From a checkpoint of a small transformer trained on Wikipedia: width 512.
Each number is 500 + 50 x the weight over its row's rms, rounded and kept within 0 to 999. Layers, rows and columns count from 0. Numbers have three digits each. The size before them is the row's rms in percent of the matrix's.

# layer 2 MLP down (transposed), 2048x512, rms 0.0594, rows 139-193, columns 0-127
094:521459539515496471474562544563533501559510484437478506401586528510547368471612446600568485452533545477412502511442477468492540465523501515446503534418520500520522441484514496582504521499464487563527526392429516475503466551547439477507420468419456472578520542528543488521503443571505476448452494562540474520487505514456462536486499536489539477562539523417525538522482525459495559489560
095:482569451520586453524508503442586616487483537500504491500512488464408499519534459530514486590476505536527505520469516484522557498394462610536470519508490483564507542469500608414523461416505484558558485476567616436439544470400525463504491458515508516409559478395579506450472442471556481521502597427504521580558585475513493564530445518543584574436575529490540534421511529514471499549533
097:541450563451461501467437483409509567455494531430536404547545480556535471547504545548452463461605477454469545468478511432524529459495515477506584488555494587465500494550497496497438451561421425419362462506497529507507498473501558574473433514497429455402485510538478466516566506443400546513420461587477462515430586550431540465547496533508560416478485546456518475505570502501410562444536
096:530422463476538551457541479423486532458427479451463469511514463506493483533573441573431536647560519537519501569551510497544522484382517609514488479473503591551563542425445505510621466536390512526584460418470500526558541525436531451514493508427514480376476464411478557492504474541561482509521510508528474568577552529505528506407573465592557528435586525471494514541495518473404430733546
094:533503418472490466501511502528522523553506466504442494531584446421480508406508503525563433502432537516438558519560657467509434450488450546538420452414520473530574510461449478493514390508532556417527548575470486507454549551526447501539412541448503518484542505494528536523514536461550520550460488358575445527502563478541460521453438622584574554465504472526496532561465534517562459481429
114:510478453477507560442449562501430479496506512571406504516528545535559506421447421454500512592493591464399453476529567425484513429489475387465588510559472584329591508501539490560552503440476473393513496548527484526493475472522518496434457418549474528558500568528528564433479554510471490460431602562518523379478600476393514563452557574492447496414491532465498485473535530486483641488445
097:560450444440395460423423479537457539485592520499513477497515457579479541446524421498462473505506440469497522470498517555488462505507532439436428443515521485500526475478606511414452414508479507487462507555538462534515409514546529575530481562490534467525512446527449488408411531375516475503443531471581410499458474482520413531494509433487538463417474461509405516457500559355483505485496
095:520567462454560593498647370468527482522528468488461525492544543543462483481577444517504504464534531434425399425594430443414569549470503476416512347460477555453454457540512463488376469471466483497481529484516503560513441458523556501489538551490558476489561576509534533460504590417515426546453406592531485515495549398524451518446523487524452466487576496462500503497490468568567493476507
092:549493515597490461522474490602491439535456525523441530519561557448552481401478471486531525459565525457483472493484482490486449404574568530472561536513558466514494557532551489532503531458567478550549480564475488542516459509503483423554497504577514514429516436532534447464563516551470525561471500460538466450458391511525519526480488494521535548503453590550443529488443632481524583467454
107:545542555475540557503529545509503587513493478522528440485506484586468515580482519522528529540451566440505597578561473577435510449420430540460562451469606480524444466472579494441524549560482449500618637504424478502520599503496437491506532506588479432525588400430453533589426538523504498476474573463422464562485543558494541463518530424456497522430543511491437434522494485513489520575427
095:485517419495460485521524606583552459531490494474541498521417484545491443481428507412528524509384494441526520510499480535445488536598506489454485530443509553475355507437456490457560460541512491452435618534537539499475491498479418537551451459466444473509502528467489525534414488477535446471478508430609503491497484471454486475438470399504488432501522552501401467499477285543429550504441
095:522429493508500512385514429486523637524546472472483470507505565429524589515534492539434542494545398559579431426567473476523460503450526531546476496543568514454375519533490465469539475543417507452539519504580549482499553512453527542499448481460495490504450508397538499460526464604479469559523482503449560550511520494568477461510443549492545479512496485431480441550428497508486457534473
095:494450483463461453432479360493544473486431514544482486427500461552482407573530632523481539466545533533472485607570445444441514486455455408421622500526462485496532454525512635516495540476494514424555504484540428550497586535550535466526481515487524505460503571456439428451492522454485544497472493543506566553510467467543524505515488537521443510514480550509534632444514529465538480435525
110:545465500503459520481464440525510512462498480523462512441456565487436485442462559485510420520533445472551541469594569447533418577489555487390446516517463572475478508503494506512554491500512554475492431422545579470486494550561510432500463501531459445517453426502609539457493448557602519465508498647483475438530567460551525504530525594490516500454486500519548496509524499545392518469435
096:467594468599442508502504435618500460511559511568423411434420501481467518619507442445553457467557587485506458561440601480470528424481478473536520509547541536501419530509512503515541538461550480411516481444534522564473527472484526564575396468542551442516483523430467546432443464477513467413516527479531403413573491518454483552526504513524553461518450554461543586421535366494443522530451
099:510486483507547482530556475478526577475518543504556471538611439496573543643459595526490540486476537443500529465583506408503594481445548459475446510515402556399530550462505447582433572518380497516416500494459522381537484471494515509456584492502559530526537369516662434524553477492510470562548535522513564475512529407434518524470498483482480472484524565505479508524490475479538513599539
101:444441490518513469557600451483475523512428537584535481507446460478445527532457451523474527522540472422550550514586540475440552356427557494500503436441412524485463510540431420488481468520467578543473475529441426430483447523463447458488413440464529559508567422520471475589519512425472515540545553446511457532576552525549489516476549499421551449515502526482540511449498492537537511430533
109:567551558542488529534483441538420575490486571513583512478433513439587396402552414458513480542509548505508454543389457503532474541496500398511549489516457526452480413469326474443418527508587551445485433571503579446560536455569457537562495560428500436551507540502471578491510521487389506425493430540462488471556536545511523552480531510470491483513511452591401510430537509517456546386479
103:520480477459439539613445465579530529508562494525498543479486508403538521515471583547470516593418463499536468551552459465535548444473488499498513549415542343584515531426522509478420476547551543538464564487575488547523636439519507563481543470530475511459523465499465479479533447468559541379437523478517493537476472466504470496547526573498507483572514615609535604543487524489427489590502
102:576518565426549569539488508523460581558514439450514580538451476568471486487422521551536551430447480512472503560511508480524511526517526499439452496478429617545456434531431483508410509494535497446547429440538610457508468443493517451537447372531475423481508472537576518491555496504454561511550413636441555560418570482505462514572433570574449524490469476391459456565531515495471569481556
103:507406378540530492446504474460494491545561587526499402495516487491553461534500494487473529526447498469453506426458521470559475514507460470453571488530435476479434555517554544466450445542544474514479564534466550498470527557491532409495439463425461565498522616522414490534464538456510524557449501444428542606462511528488366434558506537600494522459470589469509562452482512621434439449476
101:455450572471430534570465491519550487468457546424551596512513430580454468536548472584502531544460453525502572548557418469480557557525490528586455529429582458467563589568449478568569576561442516496488488467526445580513441518426453530350455405528480502457427486501533536361516548579526493522506472532496459655527623539533549495541447467489495454498453555468450519427527446508601510601397
090:544526557479466521464522471643525508525514478457526473501469464530537502576496466524484458466491562546532476588600502483455476467453404429545483538548476411526501551678471496498464532506483469555545581492472453463470484535616461499564505519509454534479578587501507518583599495459476407576502605509526491449539522606523530406469418491461523594472481554498515494449500583500444513540490
117:516611422515473506412499473520518455580495505482539410465616520439457468518459411518477476456478531520430514488488540484501607401560495398444488450548464461545504491656499442520503528481496417455525474421417448528453472477455505428493525536543498496503441460498506539530417549516439543525515462486577540480483509554483513541555477429552529511389541513480524546570479549476585506395585
103:509588506548459369557448575499510519425498456476465422490588478525522501543463499464465436508544533557516487471473433613492482507445527446539586459464490569488465456573485541539496553558474524462449454450470492388501508493547440479484484578581520492407538459517495525498465525456546421489423547503593452606542588522514436482542638423540530539543317568489601476581497439468472545452497
099:501510505487592525518479490560540620486553598558506439624567515540495451534501494523545558538453540459520510534548569539503510544491544467574541383490574468540545474477597472447502511465479503493549534531457479494546425466433565450519494469596412518622463490579492466466511458578566503439477447413492482510490589533468452547565538581444518411513584562494473430475449459388472550516462
100:532500515483630500581529572471489495531567486517553494646527427558522498518435532475526503575596475556460524536487507530516496623587460545536524480555582496533561466511532475580561475519558459599512538496541505495399531541444601493524592534508535513639515659473483506503463508439488447453539510514525489513485522466399483515416566497479531282457500494493515483450527530555598523430531
105:481598536499481478547479489501486497522437502412519557521520524479400514482575489437550463538570499449478520544559578544425533515456460510498502523533470450502486470568471439498434495501479519470556522574397521483500504571494590508468424464462488468565484529571480467442508475493474523497478594533477537405507495664391559584540462446508444556517538464455574517465412466489549458525494
097:509515439521491480556522495522522482519603495502466551479450552485540499561457504496441489599513501480467450545531603513477594512564430598473491521471587498437507445515499476529473556504564435563456513513574466515584442538495406533437546517512551533486456490522575615494481533494482420458550557426486517475512574413460454442531465502431484530434544527522475496422542423444432463467512
098:507513474581436454469554499536355517450475495459338444547515479523481477468590523483588474442636503465399566434529501547449499483567523545486421478534463457459493602538413385481577509519461356601503501480470494615483482527527517483488385447454515479486547513516424518449567563444576570474512490466458425471521493455516566625529544529542514560483536349465511479511536504490480562408479
103:491506472607447503490538499430485525493485576552522494550458460554493572537425505446493552564564501509521439567542551497524500534544544410399544507463553497420592477517494521460539503469500404447460474594466504496486427537413422467398460480484569406475518536468499487479505417436395466482601568394470455513531506430592511362495461502470446533466528482611513529440522604562456594474430
097:496404498519479527406567501550550544498489414411519553470508486563474404438599392503493492569408474586537465495524493541469549482564480532485470483419549544523491471503572509521497443511534442447503477517509481474367518506534451448488515487489524571549406448441489457463438496515467463453455476529476438488515563422498481539483534485501460485462489473518469603430506488462603539513472
106:528470439495546502450509478551398519475521504483496544488478437490510479463451548529402495519479457553501413426532504455516514491491492520505526489539493512467515504513490493485461411485549407547494508576512535552492593473457458436446566370493521528567562535480532488519436504429476544600579559587499545536492500558515444373403498496546506527513512533589463469421521505561496445541571
096:529479512420531510460492560574444473495476502459467488373481529446489524555451460449446507485566492565536462489559527535500425547492523395544475469489486474520548474525523422513534457454485496551532488464526452516471450507534549464498493453587486453548507540433460517622509453477475580543477448444495529518525549521491445533530492530448628479441493395580546492465556473571452516450525
106:583567441488497437455417436605506454504637517417501519473483521547571432430500488580421492501599552506527460451504450511578499556463378484513584497488553563501419570536558469446419559520468478415484559503501561528520531500518425449433450569526545448532521438548464552430465553477609533523495562487497437468506475505512545483581548432546558546559396466458495550579451443560485582491528
098:517485507539474480430442492551601424501484569511506485475457404534484505469458443556516546457487615469394341509530479496487471503511471546507545545469474385550582523607452462456500468517559484547506564542456466503458574444642501557596497409455466577472432438518482448510567492486533543513444485592522514530607458565380487415522494582479519448560511516529583491449546434529486535572547
104:416490436535470463463447521460520528499538467430535547556500511520536463526494373446496440453414472377486568567565558483482452553518494486465565478526581438574564533570617549498496558528568499451533499513477545512480521580561440446539577582506520466458555417540445527509560545481544363473581535477461500537496567485475483567530606490522545565574392562518503483509427497536496585442554
098:490545514501542438524477523504532495456410513620567423357473476581376479483449474583602503555416512531476455583472448611470590515452578562482418563481496504542535480470642473540435446598521551533586411558443493423443465513467545499577503532616575399491423460512547529491458409565409519500517443537513488453486503545436426497560479513379480475419440497559559437531508524474486513458555
100:532577557480461465489496589460509492473472508536441533531583486538523454536453411461554522551532581506537543504544506545417666553531540464549506540473498437496453483461494517450460476486498551458489525524519579516493424457585489520517418513528467478437502474569522456556575493577632467478499507452530371550391509543472454483602538460498441470487471563505473476448519512569474535539464
092:502483520464538462454524544450412484573581531456548490449568569502487558399504535538412480414457480468499499495452522497464495510474531451533462558395487522564513460569472480550499428497609486491513539467393538468504629521456527490438491586476453486582480524540533507580586481422476489457596445554535605467454403538476496550545459406482413495586473567514437491431461617492459479433442
098:498563435469572438489467511477507526476561512541480524500481511469527462499567461373478489469490442540457480485502508523507453545403545462538549433421568536510527530542437538482462481469504596539467545468542477505537519406562517472435397527527519466494587409538553470550478479503521461409485574454520508433483427456489410494447566483482489507506479444410535438444365483525473504431517
099:468521647559466509527603521523492565510459410538455494497502466412518415478483522497532525489520595423542478530457577413428466456492549410452572524489583489527552483484551511435537525570585503464552513474491476530555517490515568444427528498536479493512485514449585462452499419475560520536470547547502489497488422547502526446561537480457499586515480563528395421533516453495575476502516
096:492556536483404491530393523525457454447453503440485514410526442388464492431597510486513434478466464509507443476449571550462473550456566503557531533531431446528490527525519489517497413466540558507475529543454507461396624512513528452583472461522441504494443431542506517565438449479580515546470561502452539434485495531547467513460525584563525488493499538496525444454484524560505577535475
100:530448507437493452474568520455449515463517560456539487520494446572461559472453554426461520544439494543512487501398471555507569560501560453470540507427526508479491472439507484468479554526476527461437496421459485515440529364478555586477451465453410464487514490511526532479489465543586509460532418463440570505582509414483513436405458497612508515490484445517467574540569598511519497461574
099:503542478491578446474449517476466529603485501550577545487500459535525407493498483493426411466536522496402475500411466579532523558529385497481452428448493448494521462474496536501450520526434410431494476513454556486536478426450507515474453500488500574470512527421575541459562478498449481448585536514385456373613474516526475495448581570509499609411528529589499528433565453461496566552540
103:550546467545535547517451572439487576371485532462553504557560526468530509500454503495517426543539543505474384484633491484457527491490515485536520466425564576393535519556502501586562443514463491478414470536554431508569462567427484427562457562466588587511491537522599503479528486479595499560463524621428526470536459532458546605598480555403486458531528441500420456507467434484487478442473
091:543518467472431479459525437548441484485467391486534567481564498528594436445541514462515329470535518469466474428471505534426473567482528494539433512475537475627407529562532496436553523616514624588534497482493544476498511496463503421474541458462437523576462600550541449400499531511526470578427523512460494475518545459419533494543578428524477546491519505453457481487510591536480566487545
103:480463523459416512513486472489503525522427480476550529536573503489529441436558527585584434472441543552586499543474533458411503557526498422568493457428449524511514440659588426429491539462507437516554489596450558509511450494514511619553526549528480538561519485481490511465471536511511529484515532410521588627525577542500461456395535528481467573490521484487471523551545457426400525511459
107:525497493598517497428531526483479565574478480438456616462529587487496470451515490554476505548403559577461477613496474437496479503534512468516545534478510388483524437605523508537481519536487395549523545513516610481474501521532440418492415534486494518585476439426491379445473623453450472536498580464552426530478549423536502508469508489387537491473510578486512519586396488404529511422526
097:422565514534481512528418528630465421517478483479402499504570571557457634481542485509483607526505494543488498533544489513463534436448493505523551529567472473470528531534516468476464429549444502554500586552484437503568452477516370534491447442529465459494552529527564498570555497625599459468461460484456497535496478529439498410643430533447544577465522425475503490533455507539528507487515
108:488498472535520528460433439444435507591492511506468495595537551532529526542451473484484450435541513587473536553483539495512517500493583520568545476450415522530457600412506581427583489562539546480602474527472590490518491458499524498454524422551416474541541540497570574555507519455449533460443575453475506479583481376504468451557461576483457591511594491410474480567501493522492582516538
103:459427500483492518380459442451465489464522498509475465558517482481529499512506515484592552457439625510451524459457454518424480492468582498556601473529480476591424618497585450465494616456492461490530512565423534474551534577494464444519458610482511495463490558513539516439382513526475502497526460390554508451424403492442602509500503427476454494434485513465410515489506512573591397541458
098:428562594456433559545515487542461475498406442459465488456431528450503471576605576495578496462498509499499462435515462479487580520477469406471546466504441463429478496642493516478501481523522457457471548375508475393504433540427567554457516388470460591551538502489489465508382514500414472575462533556611484480535437510490523514415450429522535534461427482508557559410500401484526496606546
102:498512426541437528517629481489530470452478562521474513551543490556577468417499510490464583578452512580494461628455462490535441449540507495398600525447475544565495456535475482530479556456452504577517575484517464551515479479469493519407511437444477502413502485510534561453511541409437449515435447490501505502494519474542495491554549597523490514497457564411412404538450448464447550514516
101:491531527479552529469413545499577499634524471546439421476500485494429536469478542430491443554443409447487498524504460536598439513514499457491541405421498514452475630475570507444525434572638481532558522548506432450472376500505525501494553488439495549553344557518509456477411461491495458466534476452549435502499533468621574413442468474504444471498475474530553441561584475452446547500488
# layer 2 MLP up, 2048x512, rms 0.0672, rows 140-193, columns 0-127
089:528486491488490477482427500503454526424475594540497653454532524550589502398525515443472449457469561383541455588497598442461504492464463452466508443521496505508556451491471470467415516509490515427433524581337453467504481506627582503501507573595477551515439509502484477582533563531485474533472575430488543502513463512536494465419522487464337493503541541416459537486518521583489613445414
088:555555516575487410546563490611427419530575514544422530514502505548458513475543572489535536523475492566487556462491446461498477541500563517523549498532474454515526502492471424435482468427464516567537499448501564546515444467439489490486548572516474439517504527483458506464454512512457450476478557490518478472464529432497515499572549455512554566467549456468438566574534514521544473569457
098:476518524489464533559490442532443407644631503534570380511565443472540467417435526515415506383534432460566547445514478524481475441533588411514462613441483484473421462580513507463428410421509488516487416527512524508532510462485458585454317465408469527565474382511517449471581472499490563465508503537472545477569438464528493380514435510587543460561442490466495610542531510492583507548506
096:433579596483449517415430567545503466560503475480393466484413474546513510491448476471557592435595574553445553551462456549553499466520465501560523471577528533441561450462551539603433406512548495487463507519501521496543519509500475448529453521549509481538539482489424426535507428494460491576457487533565572561559510458503527521486473545484504421462578542460495478569476458471480548521500
112:525610418447535526554449567439548487589417487521511398391477456526558488543504459459643524485460495532491461473560488490455445450454411504476465503508493513527479495489513514556501511572552481560506434439462504518505561412465478483396460512422506434540484515458625539407525427553458541539399514525486511474412544464438462480497478538529533539445472545477562382457558529471418503541538
100:408525472470514493529540489389567536401472475543569452502541521497515518562476475579577531611509512500512502596517543517491512458472527538558549483462425430401397441535437535594510515575524519457490446489464484405568539447538495444483442449484475485462475495492557485557570466502483570558485487549480496435480545460429504484500579547521424574531501580507543537518526526582540531518504
092:424418453532448475504448565600458430490540540388488468513470413503497592532606517473523568514493530477457534570450533520502511472576474523528529478501535414556492494503483533554544520444516514537527402436496446438538572439547482466508628479545471449491529495437506531501569397401475509550449518482488450470436554451472487457588526484468540465419468442494592473620548503465418523555476
096:509493444446513565469446524458519504536561481469516456519464477590548509596560465471481433543469543499510506507509524570514545500517439444501486459516484534480569388471403490525506445433495428469501512467482579472549528475451524585477479536405472477512430474555516519480467450441560518565585495522517541532577616534465487481531529512504412399489490454484529487529574399541514414501495
104:521468507498472341499516530523535478490510432503545485497542477427517427395421492444549387482488534541473491458479447483492438518468492567568504445440542476379441502523471559532533464396458493588480494541468513450529453524439489502472465388499500537473449656590598532527460464448492544457533442531526499507504475463536523520401486484495418488511504420547521453596508533432474542586452
095:491445535514481548469593598540576427426522503459458558462551521518532520596406582497616589389463495511526518503518478446540511541502595597493484510499519482462486430482465481444503479558484590582484476538523569483474433492511481416462558538538539516418441454512431495576443498451360491551520515536502441388469561583524495520447478512462493447478498454469530505482582530440497399617544
091:511452562497479484485476535534504517432449545536479576525407433484443429603453511439503465624428511518484476505515496510459509510556488492454503475528428544524516459490451472483480567453457488510522509477529441528520513481460546556479406540556561518514548493529385533490534441456564470463465500415552537479576439391517459435478538470426426414468393397502420492428501450465536533571539
089:500539497519528470533516559411417475516532486488463526581514502456586590465565407472474507598499375444542489522498495513540439448439541540517452526524592525500583575534508458423526446452546546614528463462500526475493477483420475468568466505529529529550466483592553557461519470513591466490507519593515440565503551462528507532505527606473461462404570395435460558509435471445544470538514
105:493434489430530476464517501561570446493540553415466614517503493446473490486474543495558577428465418522490523492436528402472502543527587500501466587532545653475508550540476536466487507444461415484463492533513553552592597431544531422473606528537515562542460474611545560386514510433559603463511544503522562497543557536533462508509502465497514494468492487525498548367479613553411505526498
103:567525544508537457486521495452530598496478475571546459605552530458544503506509496473389493584440395478545538489523441542478426533567471497546501464562468574464457421422605611431515444532522524555460478459406519425538473527539473486474653472488394510507560552490515396604567451558580552497542511482594544489419489531539504513515406471577457494508530512547432567507436591549534413509532
089:480566461483468427445520495543491504550419589485536445458458463440446479526531573443441494500504542498405530449421506420567503486521517481495567478576470450445513481524517475512458534519559376564554472550508459469552503547458533476456390487523393487437483431480438497445569492560527443479495480561500566558505517550458448447568494413522455485477518515625590476480466463468507593554482
105:444410507525457492534517508566535462556509548416446473465554493533547478465462504610462529483456523582482526490518496428559482546561529548513516570487399459485443534542541552461448450488464488527469585498566557547581461485481490485416452483515528481493495574529477515497501378559422544498505554503602457535400526506577434468552432416474504438413508445534515446478485565446545506476617
108:473420400496517461602363568478489482475473554527432420465496563417577489517447442449539449472452543481435499534510550481457434512445406486555450406475523504559511537483432489563502548522516457540504396489482542525488531538529612455545501525535487386460492380486510503493504423564521472525486506444516470540463530419523514479462462574504445509507311465519551445528480491571568484547406
095:508517495497417454460538514437486499489550512580471525515470518623552518498512416544470543452441647547394577526480472443484386520568428516497489529533506602478461455496470552403499550500418556443458559573474443478594499471446551505500475460488413548540445428499564371579534568534441481583486469510513545414523541571453541510591463493615530573512507472511445488537424505468481473528455
095:505415459522469467482509506505572511483557517491555468499430474560585531495562580561508452572565486375433424597531517582616445399534490607468620435522432566521591520420500588600514521479487481496515595513530497454523520525585492491508475514566600434519554572508572463502506488525495481435537487459493466556515509496488525445525500507514549558519487550459533463491461453481507512554456
093:508475534491481475501588516510480464503526424512465454508504479451542497449515515470484475468410490504465510515457471525481502482518535536559515520380486475417480502501396509436472492414541456487478494486483502462512532517388501577472551548567540535597560572484555525428608583489560555486493468529456460500450504517562490533446566449462511489467535484488489512460545507390447583477493
101:551452457476497534593503545502479473456543451522450461549573503523506600454603500460477448573492512461485446509484459474503601576447522356489400503569499497514474520438451498477523448482602448516518467426493586530445444588428524508568519571552518500450562495593503584540532450509504484532574422380544552530519540489505413531483446543471396533497497471533474482562529517507490507416499
102:520471385455480487550476512397454539485548488434498561480616571412443506448612459531509537497484542414488492515419461487485549495512536469522493460522503661527514523454575538463468432430454437478529491569557511470499508590547489468476437458427469487481490397422486499461480535531484535515528485421466529503511551437524375495507586512533454447449545400459524525494657519631545506551536
111:631552423446568459432440516561512516498484522508521422531515447556567575500529485459549586463494517450472490535485602531424547576490503442435515465509519543476569498491471479537439534495557470512516530442519590535525514454521438512481517498530557445558469432495522496505472473498457422526508562543493459482595461450567528502542512466421450413420476394519484533486452589563450559412504
097:507411538463576546489550507522616475614397447502532547525566484551415542542391542514495540457540518505523461545512453440484531484459541488492490476475470500486455479462467555529486438534509504507516476497537515571524549487457370470339526504419520516475501507573534583470541440593589549509432527448469451488469465519586396434539455489414557539505471464522505548455495535492518437462540
099:414416511527586519592413615549504440503579532487465528462493427527508571470466508478515467495446525465370479553441479481440523368531535534412534495571535537495508526462503506450495458587568469476496537440408501481424517510556546520496522520414486429483477520539572393468494545580394488471490554480482489543599566498503550439532473576514544566533411491516527541562502526531484444534511
098:503425473473519487456581541522437469546442513466513410491539585518500525422456456529525528555492548433383422450469486535528428582537494559447493518501479530543562447606507526480412463457501491541507449488493494523512322498531576631492424493489390521480569391517478541476522499564507547521522496450488527486544466518540500461486468530373517510487521419491498481582593507467498471511501
108:493553489654420505538523590431505471471420535417525525526486476493504457543482465479598494472512503483571540531528505502478459493476538414570556492484440570487465547592502428497397529503523581414508544503539492537417481512557513405544519544532510532553504536612526496506529492463638523523585578496437418489466584533583521583462605491523542525616448459605458462477504404464558459475499
093:478503585495455408488481511469508537464454512543427543573550556474472585499484587469530504486529457461506482495509522496499501506509588452469525515467486483445446460467533466485470503474530510519454436476463612520542597494524480541517512510450545463472510480424440486541582508476474544445470463439478473461551468423496456562524540552534471624566486365427534492505497635445490476496516
098:569554437501504527474476520475535605528563508511542464528580507478566544498521476496474488573455497503544515580546576474520480490430418468527498467557499596433466457542533472431479473515482528569537464467476458537425559436508502542443478473529513563460482482437526465532425452544494383532479494479488453517445515538410532485529515465505484441509437529501495503554483516485492480519478
091:458564488534538473527626441573461500454524436518490543468490524460426526426535570451553501544462429391470425518455459504486608529529517545567531521471554537555472464451411499577447564537429535492489525508558423543501514601507393470541558603599376506459454600450482397555545448498502609477540525568617399454489442489441490554535559456464536507571438551553483445482456471421535506483507
105:530518417467445486534507628449438511499500461541431543626540565492551499537531470421460503518460446467546472497578561550531475505539521520494591575535479519540567512503490490452424530527509451518548479522517575427550456526450531581554531588435466508496460659573515588557498404443439443570470414591416487436495544547389542581483526497511502510448596626637432449497544534495463433436428
114:474571423504550586645525595512516521516496543506492443472564506474538447429412546526463515477571553532484473487621485533480476457585439572540531490564539502452517561519520535522478462546484499434518494501514514560469487581501472482468540512514509355544482426412564539458456449436561496521531637472448453590432518461491478389562524508443536449475452393491510512491413494576500533480523
089:449444550565448636473478411481486581488506496600550381488421415487571470471461502476494404540449532523468444486511506439532556463522485413446529602518499503527450590522441505502421542537574398515399535537517506420547561530464506493472517504461476496409487503618525442463464537565486460461441571500545450499481491556548520584525485425515465525508571544489547435429552452490477537531546
104:535450520495539423524559468555486550516596464549445510528446492412412517585562581538573502466483452459497526525531478472497501507525561564584486493553498462475477448444582572536546444487443528501544430472564409433601519591512600551506498425453554528486517443495573449389506476474425566509521530451508475484482471518488410443472539512465481505432532523553473535501537540468507480466519
091:542530384436450478472462544460607501387439565512561425501475485494531517509499564507512394500458509479434482563497537482500537487524489493484535412606505482504375485493414554504488434512561510503527489496493612574518508487526513516569490513532505515466559483463477558453439499484503460505546532447428513533462504456470489599479520545465469503544528471471532508546401465427505454452449
108:607542550429486471490364557553484506556522560419483503461489557472435548560460461491464503509474476536504606394516386563550465427481527458529539487483535567503472423539414561470432451463435503556376549452506502413466532539414475535444523398420547521426469587489475441548528508452464513527460518554528471459421518509537509432550487481437594420493505521511575490477427571559421500459542
101:509439470478468486449434528509542547411532438559409516463459543491619477538494524480456509531536469536473533467436510498517474475530518499403480462452363525395483538497548533537536480462467473407558564490562460561534526513473509553418432485494510512423530501488551481504436498504597482458539476481359572531530529458569509546527530436544668459525532494376426470520512562498520520458499
097:478574423481552487523476473583544558456469480562486518477516539520543536491510508519540489483503461425556534550405446464491482562467534494450504477565539491522542596500537450512525529576607462584488470403479474500502534549416521487484428542528544473394495397420455498486402476483496517556554476495467515469536498491483500544481563492535436520442500547457517457504628478466486456425467
097:497486645558489549483438467534448478468499519448522510527485429480521412490455462466508520479525584488544547535598546517487557521561512531472465417496486548510500565507531518471461464463360436513477547494471509499541509460504513550572536504504561568471618435435494528374578506492622451509439500567454467495549493567575530487464552481543509462465478426467493423537513530528509468432468
100:471436513537457569531377536460537482562469465495513496492418499411493441542509531529477497568454564512518481560446487447495540495505540515587535585600498446502453533487455452580501510446564479510463505476484519377408494441525419454605450482470530486424557510442554518476376435567587405548456464500508539586440603581494623519479556480480517443489544460496518505537518516518471489505504
093:499411464446531427529399564510514592501515565522507499548579559540478493527525576460561447478447465548467512436584504535428434494415517501501469477425492476519548527585477446517428477434590515525501594563624438516510536558461443465534511467492498509548461597542431499479484530441505465532502436535511508494407418514487417485533473507485506478536483544533604529364476525508528650431526
091:524539615428500509492430449565422442457464529516460467544580518432499509449572466459538455423567499421485471377592570520547520551592495480440511610451562513531534619526468559466570460516524495466425520519511531519588477536452517509466478488486453561511408431515510465508419471383583548471421531473470551484540581498466463570565457528555480435508433419444492481411512517457571466464543
092:487500478522455485532565455474446411531531551584446478454555450407457569492519493513490479397572494516552476574540497496436518501433403483466458440621534533501501497469418523426501497439441489560582494544453539523461535521461520510477528544487419486506556563573567507488517563556524583544541484495486490454496549468538509552455496484506499561438481432517477606467460521463535511539457
097:529442501520411518506478580534443488506474546383535548440538491511503513540485490542501474542431551550471580508642462527454440475511486477511502573473526474420534571538551498565410520532509546592495505500516494467450475468471496334475465487571543501493490497537479531615468452468492577531493460467552489482449467565487501505488477469515524460509506540466423598487437470605493433549453
097:529554510510408588485574498504516535448516480464563503493547562533433479534522494458570561529570494462510578436512468429522538575436541444578486527484594446539526491551585554503493448493501541480544384475640461440507425524451388520462461559521505461483512470494514475536405487528499541482507521460496477520482458582524468489538530464503561508549535515468538519457472460386499500548563
100:460554486597574505534529600466549519558517504600482426494443494526488485504543477485497585550429486479529514573546476410553456388524504483453559509528424453372566438452460540511490499415497423433447468533518432471521608534551493532554530471580607478448542479495454585580508464531500502414539515600438571508486446435502511414494421478483500455522472530536483465581458460516526462511498
103:477499603492412399510612562451455498500466535554384538516413515491435535515509472423427446539580479405407490474564594531499442510494488530596520522572490518466526529497487547553488476583472434530490523488525577499493503446439486411500370430616547440434497507583426560523476541574488508509459472527528473470490490498510493436551532498500445519546442478538384470495531485493498496594491
108:509560485503457592566441541391526494482597493516482498491495590540533569486428477485553494510458458545536574513466432466398503546447565528414491565556454484524464472447455582472567494520516474462571466503549528547500450507475489494569476515460472486518547581478473503494426511466567611575447512508499506454470416514542360567544464572471374499514497560500465410416473499529508422570501
094:495421464459514465491487439541501484540540526472522446509507539546509391536391563434528522522462545481537470482537467475531460482603460519474436560449486529509478457485568579316538515447486555548479553457515511517423475466437593571491423454546489586478454488498407401496476498460473461432436490490536428529520465565488579487598500518475469423461513409568512373521540476509511497590509
111:544536392497480563575385542498478494496526518512578406480446560374494468508577517487554499585485527488485543482642514584454464553491434537501402467614558541560520518549484551471463522403521536529541560469484415513544443489440451498601483431533546489466465492454439475471529559469488527414444464494553596530394542523437458486461566394494455453487514478576548561476565358512417573423519
093:516487510498445453472693508595429421433507479449521502547509532523595550511451520518539494464481475508531442529617559517512435567534469522496490497421472447512442610564509554447382403501523465530469535472460520450524509552466443582505462407434512474463439467541587473480500501446444575546443463478521523548458497498484422549498518559658531559551514430468466516441506494453589482475556
103:501670457532605533449522579496542418463503534487575501495517508450474369446519503508478548510507415540512548546432611399466477467507402561540457495527425556489438526475510485465445533527530524573569496470491448464462465479532413495381524368529488543506506453513526478490539485474476506530371462508451479408455519473523450584458467622561561469495565511522406491552486509532508417422442
099:504492502514470460506480542512538495460483464556567513482415388520456492552460457482465536600544578492516467425578437535512389625487571531470477457509514535474482485462495405465414514474504462556540513508503514489583568585558511408440548525537444457501429465448430512535416507507548457529470415529591512538547484445489517623449558496512511519523576567492494427557594462364540440428519
095:460535564500550529547473437550439520591475493537387502466515471478476486418500436486485500482553469524501430597451583588419587479530493525573425531573523423522579471511531521566426535483489572522495432560520474492472494409475472508449464405496399613482556497546537573587432563534524434550437509564470568486457486470516427495505478504510464435525506522564528520485565565509511547459470